Part of a small language model's weights: 2170 steps.
Each number is 128 + 24 x the weight over its row's rms, rounded and kept within 0 to 255. Layers, rows and columns count from 0. Numbers have three digits each. The size before them is the row's rms in percent of the matrix's.

# down: layer 8 MLP down (transposed), 704x256, rms 0.182, rows 550-563, columns 64-127
# gate: layer 8 MLP gate, 704x256, rms 0.185, rows 551-563, columns 64-127
# up: layer 8 MLP up, 704x256, rms 0.19, rows 551-563, columns 64-127
down550 096:139142119115114170122116137133120111129150122079142108161149132157136115114128123152115106114127126159112064110097114146109110123151111121154140157165147115107194197122088132156100149128079108
gate551 110:082132101114114114126128158177108125133129130086138123160186158112051146123126130126178131151115154156153161074086136163109128148146095138126143133139038107109184156109159139137124135107105111
up551 106:149121127101127097110121081108116122143121131104113120103147126157139079141135137125090163102136156140159140133188141121140143111132107139113120118133123114140168151143071133133139136121163139
down551 105:135128117136123145131100153147159115115157149111067093096142112160128090153163134122113125159121123200135145123118150143145135129113091115134117120109136105129121122144133144122126152111159136
gate552 102:101122146122120177142171138082145135122099115082118068110111126178163122138128118119178118135138103119096117146139106133143108095110119133170109119130131128137102147118139119083158154109100144
up552 103:136183123123131116113124131137107175140091152094194102107099151126154093132105109171158107083159124101139125160122141096109129129106171125158111087085134088172088118111104156124128112131157116
down552 099:114105119163142117137116161158142125116139156134110085135080126147125117122158154061127127132144108130066134169130104156126111119149126115159097121184124118137143138105156168167109131095071120
gate553 104:141152138109151147107111119076181126112091168120126129103080117132156112156146124123181169156127131133087082147175167146107141176107118110181130154126148136135136181147143087099126111113100150
up553 102:147169104147105176090152136127107126094118126101116073138105112128162137133162154176134147167108180152120129139117139101141143140127121117134128150107069105145117148165130131128119113109134115
down553 105:155104164153118125128114118088131117085150123145140128090137127158113117106104156125145125151166135125131137132140146122123142097105117131111184068152102134103130159130129089107145169109077128
gate554 101:115098159091158123129150081187137073124128167107106153099141129152136163114133121131139103146146161142133166132161101113122102124124137152101151110144143142154120136149109137121147138182148131
up554 098:118124105171173144110085111092153163096151113148148120116134110102099178118176148119120122116110145134131153160125140130123090134135121119128142093132166119126145132173106124107148100151089145
down554 097:119138132105062162114094103092147093118127142125143149137100135090126142127123145135129127149097105143095145144126150084152100173155133112112131097084095126150124137136147119146094092096092126
gate555 102:163153085078181131156140086153120128148120138117161129129121138164137105147158138140103135123092082147116075128119126156150160118118138135101129099103107095105126158069129148165113117162136137
up555 102:066142135150107111116128203147092093091174139178109119115130110186093118154155094123110125121127125117110090100125129122105166134103173120114115156173087159108104150133144136156126119149106156
down555 103:093105139108140112125122125149123096125137123171138102136097178141102127097129127100125124146131111114143147175135080147118143169096125138170140147173139108130134121116141135108166119133114128
gate556 097:178147167100100141097128153095115097143091154108126170136136093147126158125113132169141121106131113105110141101154153103120146118144188144109129151148116111117135125144096132126136153100123131
up556 101:094108120161117137149137159112114153189141143143115095136144099097112105123094138112130110107096145164115133136138135111143128156173152130131099111132143118100129112127111100117137123103130099
down556 097:109139127115124117087111153104099103161160165177129137126124076115146156096109164090152128138143149125156162140145140120073132093176154107125062139167146167106101105102127116137175135163108109
gate557 102:162118168103146142144133120141124162103108138145157118074125138142128105100100165139126140132155132081091093147172160084148130104167121147117149114120098108118100169102143104103106109129102100
up557 109:111142107102109114101101152155117131114124172147166112160134175113086123109081120119102125135148128125115132162191114156152122098102140132099139145127122149125184142132140126137128191103105158
down557 103:138113190105141127151135141145143155088160148141139135163118122091144164112099121117113104127182157124103136121106139132116142159130113175152128102153104139113166135134114104160131077104135129
gate558 100:166139137162113133152109135101136160117149169110123141096133092064169147114124112105119151101140122113112122132133154138117113139121128121128107129111108188135151121093108111175115149128151127
up558 107:124165134131114137085098151127127116111127138123171108174166066113082114101146081115154123115178153115148125143147129121110162114095114069122141122123092136114166115109141141153135150138091150
down558 104:108104149129121145132120169169136157101117136102133097150149146087116139085148077165154132129152136117137117136143112137088120118101101136144131156116134133116139163132123117163082157133104085
gate559 105:119086090150155120155137141088127133112086130113158152119157150142080126108193102094160125153159124109140141140082116126123179132167101110130120151129099110125098099115155150128152155148123111
up559 105:101134087129116148157151119103106134123142139111120160122125123147128165126162138179145130101164136160164162148162172171090089129130084143099111140125092104131176061134133131157145133102117131
down559 108:125121142126130127115143127130139081132125127150156145124098113116131113184150092125135140141153092136122157105135171138154123100147146131070091176107120119124123128148124155158145108141068094
gate560 102:115138147104093115068133113133150139159140111115139129082146151092110119104159125112076162134154139150124127148127137150090132141132185112131124134171139124152118076059144127151166101112147129
up560 103:059112168150148125093125107109144127096127090129161173107109164097122132125143154158146148135140145140139139117116130152148130078142107136136136128105123163137173149085088150089145127118107177
down560 104:079111106146160090135117121125048144092105116189110149109153151123131177152176130164128083147109078186108137133076149112157186125137124133093135138096123113146160129138097127091072114126121150
gate561 098:127086152131134109175117131121133088153157157122136119130136147164108177126150151097122174184122144138075121163120130142132147101140145113118123170105156182114140145111108139119100144147136117
up561 094:123165104118124142110114119160157155127075114115141130127133146126109105117133168092122118130165140136136091150153115129159135131155108099174175122067146112107080186157134143149163094091117131
down561 094:129153130131119144093123124098136120096168166120090124138086101114125124121158129103160123134130099123123166131156108126155127131133110127108151144097104066107110137128144104123113085152102128
gate562 104:103133113134155107158117139116111117082077126107139082093109151168077176155148143133121149073157117149128139091140163172145144127114119106120168150106110113138163119141107069121138122131150124
up562 102:147147139145134143116125111099088073089131128086104113171085110152137104121112129151099145177105125125157130158133116122174140140110118141186097125093158132137119122095084153140125143151105147
down562 100:061145171103142151131117125132133129141123103131171147142106161141110089154149124133122141145167153146083131112150078122125131123145157162092114128116101137104151123145116151123117157136139121
gate563 102:125154132091138114132081131107134153121109136124122083158097134129115149132139110113126132152114114129113125109185152126141192113126165156124106147156148101143135145115175113078122129080141166
up563 099:175127160150112147110100119116094111116154166094120130124086134118125151130154154103092127094101085116133087171172141151140141137121149170120089115118133146155099119118134136120147139124157148
down563 097:168093121109140156141153129149135109130149099151074138098133135121108147120193138080085124116105140136109128121156141154134093162157123166123099133136151122128100170151114103143153138084115172